python train.py --n_layer=14 --d_model=128 --n_head=4 --n_kv_head=4 --head_dim=32 --d_mlp=512 --vocab_size=6126 --activation="gelu" --norm="layernorm" --norm_place="pre" --norm_eps=1e-06 --positions="rope" --rope_base=10000.0 --rope_fraction=1.0 --qk_norm=true --attn_scale=0.177 --bias="qkv" --tie_embeddings=true --parallel_block=false --init="normal" --init_std_qkv=0.0442 --init_std_o=0.0442 --init_std_up=0.0442 --init_std_down=0.0442 --optimizer="muon_variant" --lr=0.0095 --lr_mult_down=2.0 --beta1=0.95 --lr_head=0.00409 --grad_clip=1.0 --warmup_steps=93 --schedule="wsd" --decay_fraction=0.833 --decay_shape="pow" --final_lr_fraction=0.02 --batch_tokens=8192 --seq_len=1024 --doc_mask=true --z_loss=0.0001 --train_tokens=119400000 --steps=14576 --dataset="wikipedia_en"
Each number is 500 + 40 x the weight over its row's rms, rounded and kept within 0 to 999. Layers, rows and columns count from 0. Numbers have three digits each. The size before them is the row's rms in percent of the matrix's.

# up: layer 11 MLP up, 512x128, rms 0.412, rows 301-325, columns 0-127
# down: layer 11 MLP down (transposed), 512x128, rms 0.236, rows 301-324, columns 0-127
up301 093:489486573460493557509470500521543474568529476527465486393496495453577430501522518539442529544536511607505512501442464508522523513522446483505420502494443466499506506436419449500482551517493492431488558397485493548481508502532449544512432473463469509533491466520557516463480527480558494491491443490554554471515441556478555497518581516497481487466489522436483543511504489466607547508490
down301 083:609559499444489528492516508498534527522464458460493433532473465515465514443434478513533511457501509468437525519494479564607522507542511554461549418442502474504483535516499516538523473551469541606468482513502496502535502470525519465408540443537482511495439473462468511508498501476424523542523521535475549524564548481452469545481502469403537461456466504517510555500436483619501484502527
up302 121:443485509486505546568497555506455526505500478541554484452453508470459514491496490445468469584488522540471517492467474482439487473513498582500517528462535434486562547512523446448532531454512517449437476486495421513380549535511531407462514511486571454511483535465494508492593439495550480570414487478520487558478508510456550504525459563511510523543554517517544475545472561471537536573489
down302 137:383487553448473458512520527476454513407477474551506389526456492531435522470559466484522511528499540477424506543443505488516505489456442458612504557511519484512513495510567458463477539529518501438513552533576425569497538535536454484523466539527444492478505535532505482497504500530455516502488449461464501526483552542514537543510448416527494525543495464550482453490461540563525555492539
up303 110:458475505454582544516542536547510491489450536499621492547492570484552518547476525485429423547449559507550465450541474452477506534540472546472417509454577398521476496438480568495443484505491596462507438527446525514500486511538460497480457534507541475490483452487437424492493532467486443467497540449437518539526434434527521553531487465495519476493495477519503495472490480506487508487491
down303 118:439527450560530494535478488589565507561473469560504500554426487473508535548412486563487448460474462472450553506500433539521477445415541447584516565531555503502508507504529469481484521547485528470584470512500514511516473465517482513517494547498477490448415585498454527445502490451530450519536564474498475486473449499517564479452542487523443506475482543455427549564540478506453513499506
up304 108:505497477519478522564491491526487469487417512494559480530498450445464481466482497492520523519491610531459537523504446425489550408530550531512528547510456455537543550470506512407463575484539488470517484446489505498494501512469488517517530481450509497459532472444464532499457507506510523568508549480529652524461604477426534496412520566493494479496571460483452511443504545538513483485494
down304 117:516496494429479478484479524478490462507555464534446544447573507484517519522542567500485614542445484528474448470508467473556480491488497439539505496406432493567503547478545573499532529494481523427482423509498412497400522412503460528448501479463531471561525502482502541507572483503477510526490516456434485498543538491516498505515459497496491454436495484576558551532527558534527483433548
up305 097:439487525452549396505518527580586483501501516499555415525484429498448419470470498524456547530516589482556512474564465515489485476461506519454472514512465402506450537507480468437524513519521470526440485499483531497469451520577472570501528490516436525486479463452533549500602537489514506512496569557570520588450453510537462480495482508528482445511473489427501516487513497524512488502533
down305 106:561508482489539515498466483512429476556462556479462529541513536457525446497517446477509487523463543534487545496509496473541409486536559506509547517478533534500544443513473462497529523494589461438514534576511543509459604497515502503476479447547453463530471496431537478494457473561454509491457513582488555448462543555425500548473505514475438474524440486453556552486554404489539461572539
up306 101:455575499507524507454533565508485484454587469463468450523487527549519511453494493518481495577543540513507452523473475518422552539512404484500526544515495473508569497507508523481504466526449598530491566552487527479466500511516568402557499562471478473546487565448483498462516499427450519560454450459502542460498466498486480519443556539477461555394561519463520562537516474522513486451499
down306 094:606473404447502507516530500496488519476516465484519484488497521370466502489475398526516524456555548495469507499538546456451518498536506426504492488501450539513596549488499583508543431470455482523525476562457519544474470463476500529494520547457512534502470527521413501600521551538515481492500505491475502481475477505499466472467501540458519487415409476484457478484480474486473409533434
up307 095:529517558490436508521495505460517464553468468483479486515532587495465431495493613495581565467501523469517529485405541447566494547522531484496469429455494471472564532475497480487559515490458470496523568535537518510485479485511516514479441448477514529521455493552502544589482448461406517576486503532502534476561499481463472524504567439481454520540525487527487485477451414561525435522560
down307 089:460448518528512520481535526621534480525492489454514438466481517485508518444497515485479512509514496469524552547588441534569503509432427518528493490503534535585513569475460484463461567459472483459522461475531529495480528459486498445502548572500481517440464554447470481578495477517500467416489506517475495509420475584536545492478456493579496490483511520525549564523565507510524615546468
up308 095:560500463427522455504516494585529522507475527486498478371452547597487439542502502434465473552406476520481537486518524466512473465455513489481502489483531468408507497559485442470474611566507476513475521560532506513410516452483556479484502444464497509501459487498473514536516445486434530534512518459518491555498477496589499521475487466539464480384464492514467488471442507482499485524501
down308 098:641479499519457480483593510438498522530495492436603470536497519477443477454487418563463514582498493453478554472515486496396422510508486444552509447484572500561521517528482536531510488499445512507462510470467476505463462483547552477512527467493484457449444468584509486495535480567500476475499538473529501553481485546517517504462499476462523501474553449543540569521448534476491466489555
up309 097:529462512571524428489473509632582468576479481510521478503483475487455515578585475483558477463426508490556489508438552465515522522489516520548523535507459573483474472481558464467447534488496598553461444526560514474488525456514470508515529526556448558453458542499496489504486507482463484627546494522559484472461464523482503481525448525460476565511504485544477483557502535519486456499501
down309 099:547466514522533521430513509511475486510497539440488623491508490512543485453535483576495519552581526527572546434466478470430516587503482479490500523488482448477488513447500463471493526498472489450395534478460548389534460534474440530493531587433543450527558551521459477439499448511542459471511458496541525525516513498498448526490525486552477516526537472481484494498539557586479449478507
up310 104:471465480507539531521512488527509538447519504541485597533468504506440469457457492498482518519486573521512587477483434506451477501512520505512487476478522531526528466569466536546430517500523542504511464434431458430503454587534444502524473567513557551461546453416499520541541488433493549488494477550521498547590464429514574512488517539423467521590444520513513543553495539447513518535528
down310 107:477521474507491500510547513514420472559479475437522446512549503510555466553458509596504533519505453449601417555478548488458498486498503463451424483477478474426525474558567496564451445589453511506512527512495509552518533490522466481524495495535459538476557530441549500505509530514478470536577504421441569452506455516477469551464525512488483452514508503565489497547574556511478491541569
up311 103:551434446517502487461442541541468433457553488498487567493544521531530522518503453504531465618549473513544459498551509492453567455523489568509466475528447485510454501478502489533503489426510483496468438456541545536491554513420553569492479475556558512478519506509439480396531444535460562479425544465503519556535488453505505488504453552522506415523467546491528548516476506497492495537416
down311 103:484503525453507518498414507522510523466473474432564534490513515549480458481472496467425490551447523529548461461534501566572415536432570510534573480493523513497489413464511487530452493464501448476477520448432431572474484535561501516518565538490517513524499496480499524541537545531445566557482446484461457449495596457575551538549491488482560505511522485480548464491569462446477523482472
up312 104:549557464532553437522531496461456494497457462401484495454478483604525514473572523488519485449491538531468619508528477469530597505503524502518515501394498528508454486481408490434504477508527501480513510457439443494550525468562482475565481455467462476565537579472483466522536452461492500556565458509488511525467497444507569527488515530538506475440443466490479536484519514515446491509539
down312 098:694491479521529517473478512492447484495522450478528498514527473489524450526458477536490486434451513506537483488496538458468500554485540523510479548514465502508573513485492411499406455513475468463462512477497544467556532447461435508455436481522498517488520499483441514449439532501510447491476510529463500464544518467524440471457526532430416483522535475481507477531411484491564484553589
up313 097:486508607504559507484498498453569484441530495556483477530564522476540543526487472484535517539404542589527523503541536512483587556469518540486494503515502502520459550530449468454492563515517553474531484468502477576509545449483557500503432494428464507460571520532557527589521562492479470500483482466532480439465465474438580498461497523459462528474502421540487540453509452468554445492480
down313 096:387503504495514520518525442461510498504516503530482517500496532461511485534551459492493552502499480465552509458519535489473463557487511502499455457465535527498472542595481480523458522562527519434524503530413586578501506520573503545578553512515480490453501497472458517446507469548513547531467550495463401450527441504411433532498448501516462439468566512594511546509456505468533461578539
up314 096:504524607502466522509522569516532432487522483523478517497484423446515427516552495554531577477507457494509566521538442452504570475494504429534384536558601512544520506538499504464442474507415535568526487504520455460441490507526489456522504513465493477475520514487548477526543478459477503546526476548533450440496554450462514420443493492495501557559474465465417504510510496510458539509490
down314 098:530470498478512493496499475580478532550481478488552485568495561564423572465498514434524454536480522489527487478463459493496432417476496471429541464516460457520463521463537498537488532534520529489558531452484474496495529545509514529474477579521537478458525531510520475510539483560447506416510505446463560449493538493454528511508514440419490435483436540578546554516516402527460398552505
up315 092:535523457455599548476514474509469505515490431532538515494471544603483503538490505449462475451517487498476459540548466555543540465441497491430472568523523475469484561514551564497450511560480512470553400537551513508481525485470511521498526440390498442499441470531498557521475513462525571533510503530464528512499514536522488493499526598471465500488441579534555545481514484476542458584522
down315 090:546433494559539452475461500512497488539418549461513515457481462472458466456460531565529547470509553506527548406502517479533444539539539490522502500480515546513474510517479513570557562491545534532472510534445501540549464508535436403495489544535518600531487470496426486521523455495459504467504563493548528555563552493511485550424509456500569481500523457414473488472474521560508517421453
up316 101:525465565441544471469531559521451484458524566528547433580497513537532502482570499524464525491550520488459540476506501553592511464531490507562457425470518446526511523513474475437486512506420565574519459519530418435515479420483463467462482550534503422512467472478518414458535478479460457479430518543540438513484506506504485474496488519508513504569529553577458468478455550526492462468518
down316 098:443602527504461526454451531508481538463453499541480498494504512485540405470542495453471446508415499511492514561590482471522499541485473481545475525479621479494436551522491515451490546462470516458498502510562488473566482461510505461489432516600540509509461506502593449478431521467489441566544517471524420487567511477485466469518442507497471550499445493493495492521496501460587468506493
up317 110:500461499565512476494485496460487447512508471444522551502492457403543551486586443499482524535455509558472509555501431455477514503497459500480500533524516525406490481535503531491557479470502521460494452505544501541479529616426464512490477489473504489473482448529511537438507515575457507584418551523481507478564480550559550455491543504529490487530516463492557473514514576422593463447440
down317 117:419480419504445503521455512547543498535515539520528557440529464561430470475534492479484460500433378500442468521503440528479475491466549523493502529496480502527533466553461502502513550485518555554508605506470524535522488507503513551604556496474557507466491491511499507463484489517470509500493451453458522518466551427566506527540480492511584539496451465464509527566508442492372470501522
up318 105:556472524467501474496477462555501488565500514536493532471545491468495480486519510510456429551541492559491478431604548517494555552447411545548555563528476416526495535487511511488532543512478554541578437497489543459517459453529487495503541490535462459503460545577456509483565493509440540495453451508446580529450470534525497412486505545494492497497460436507427477475506520445563546449496
down318 120:452462530524480496486442593507500540512471422465497517518530499520501513530418511459489510517542531516560542492472463446425476506531454519500467464513504505557481574528544473521465459479535506503450467503543521424569507524397443504432492403538533464549424494541445517554554449494510548441535522551512436568512509542459409464512484528546504502495509481443443468559483536497500522538479
up319 111:488480520466448453585484478519512489519412546517478532492376434485528466469486532427512445490560557492562490462489559502508459454467482578509472482505565493443580506576572493494484525475467536444479531578554537520525530519503473523442450503439519513519478528475555472510529458503447497500499521499542607457496471448451472538475517447482533473445480528568505498447461494507495455490536
down319 130:437494511536558472492514522470470527457484431557467470490510562438507538488433525465550523530534502488537484489497495497460521514508476491468461497497569455464536437563392517443479451491504528493495585553516495493526493514536532493510507485501540516517493539411452470416494482402505488503508477533444571572498434579457491565577510505493471559491538461421493490528600522441508490549484
up320 093:475530522535459606529508545494417549460524511514497422481535506457537513514476529584572498490482483495478480498493504466478475530558470556499550510475442429491523516482460556463518469546519453546513493506543540471460511459482491449517489449436453473457526443529414481423460508471494461510530480510536560496505507398402552514511463581521451516431577456493535514514534484552560475519532
down320 095:458478519551499447553464513547544508541519514566506541467461479502517415454446527455475431465466490596433506544583471515477439467483492430488474445546518531466404481524561501472454582434497525570501544497486488508577525526499508503472484550521502515475474572417418463498480476480500437555470531421484469499467457542553482531491503530495524501510507504488534576516549526461494490500454
up321 102:442543497489501493485539464548517515461520429440467506486434484522512475558487524627428498568420466452449550492444452495524438464532567563483442430492470517458507480506611494487521473499532528510386543541505553494496513462473474475479483494465518486473494479528488524425519489541530440537453474523495522504471530483496478489556487497490436532577506490446465473552544480444537463441493
down321 096:562498504516426572441485466512535502447500442553508543514450495617503484467606504524550500422503493472519444453552496493418513499536565498473509483513501455498516523536459525463491553457522462419529416493535497430529464477494454536492434488478464554554565492493488514561501523468451527481552536532544507488504518454538549569498496463464517492516519491451495498537470483471508579437416
up322 102:466584491485433448473459540494460484514503443494467498515538516452522532492531534416528516538451451514467534528534471435447580460429404507451494498560527506534544530456443480438473511539432514503512488519498478579473495543506619506568506501484472497419497495474573515551499488398496519518496475481515513516496410471500523534471486483562484541461491482485472504566473506558483558553482
down322 096:443497484493500535484423468573542492545491570546529542498524533559491532493515501477452545464395516506551467501493456466463431465504486535460503546490456603522497509507529465504523449545487459463476496480438471523553548506506525483490466519416503499444557584518543565512512497474540510460461537536512528524543491504531405540513525528532493481585499520501530515512470473493367501601523
up323 095:541492405544524496517497527529530449524506503495495531457464480504469608521518515458443487476433480546460507538479481442466552467514470549487521486509520485500496469478489514400537504500499488489476377457554451545485487533492602430507548474546456500498412479530476476553454526473477451477477535505488547509522567548498481520420458448546530510594498441525508551497534453422522482451480
down323 092:558504488515508493549508476527426550495556536538456455492537521407465537513429493481525551431489500454535549557529455519483540459517513441462524603457410482534490561505411506563484490470533562471531471484449536474523597559468449440419526475535476497462490523536465481520515507510498455547487456556495476531515501498463527486519524507422519495586471491487538478571478506494531538504440
up324 101:512490486459455472436493528500465499548471496474593513540373522516520548506500473468509507504451498519474598445470503514536486478473490516580446450501459553563525545483507451519554514537564489474461514510417493506491451482523486482436489493500483455495493456454464447499540444489520529470503490541501591533535529578436577504474557508476620488553447482482505465508499468537571560516497
down324 097:477515522504545484511469523497461487435523507618466532442550485469520474524402474506482499494582465432475513550470532522465483495467472541449479531519480554448463483482495520455466527430448474531486461511612463526422586534467516539545443509478586458535533572557580485494472522465523510510515450453527503543481555468541485537493486499523444483453550465543481540469520498537527447537450
up325 099:506560531520512502461473506609540494527433463551560533460457553498547478512460532500442451464431583503505472517461496493497502491451468494533474485537558466511498483464437556506493505484514480456488413509511606534576563503507484521565538459441482520488420509535406520542506513438468486463558525461519479562535429407505533493512514501525508542510502564461484425505442514499535492503476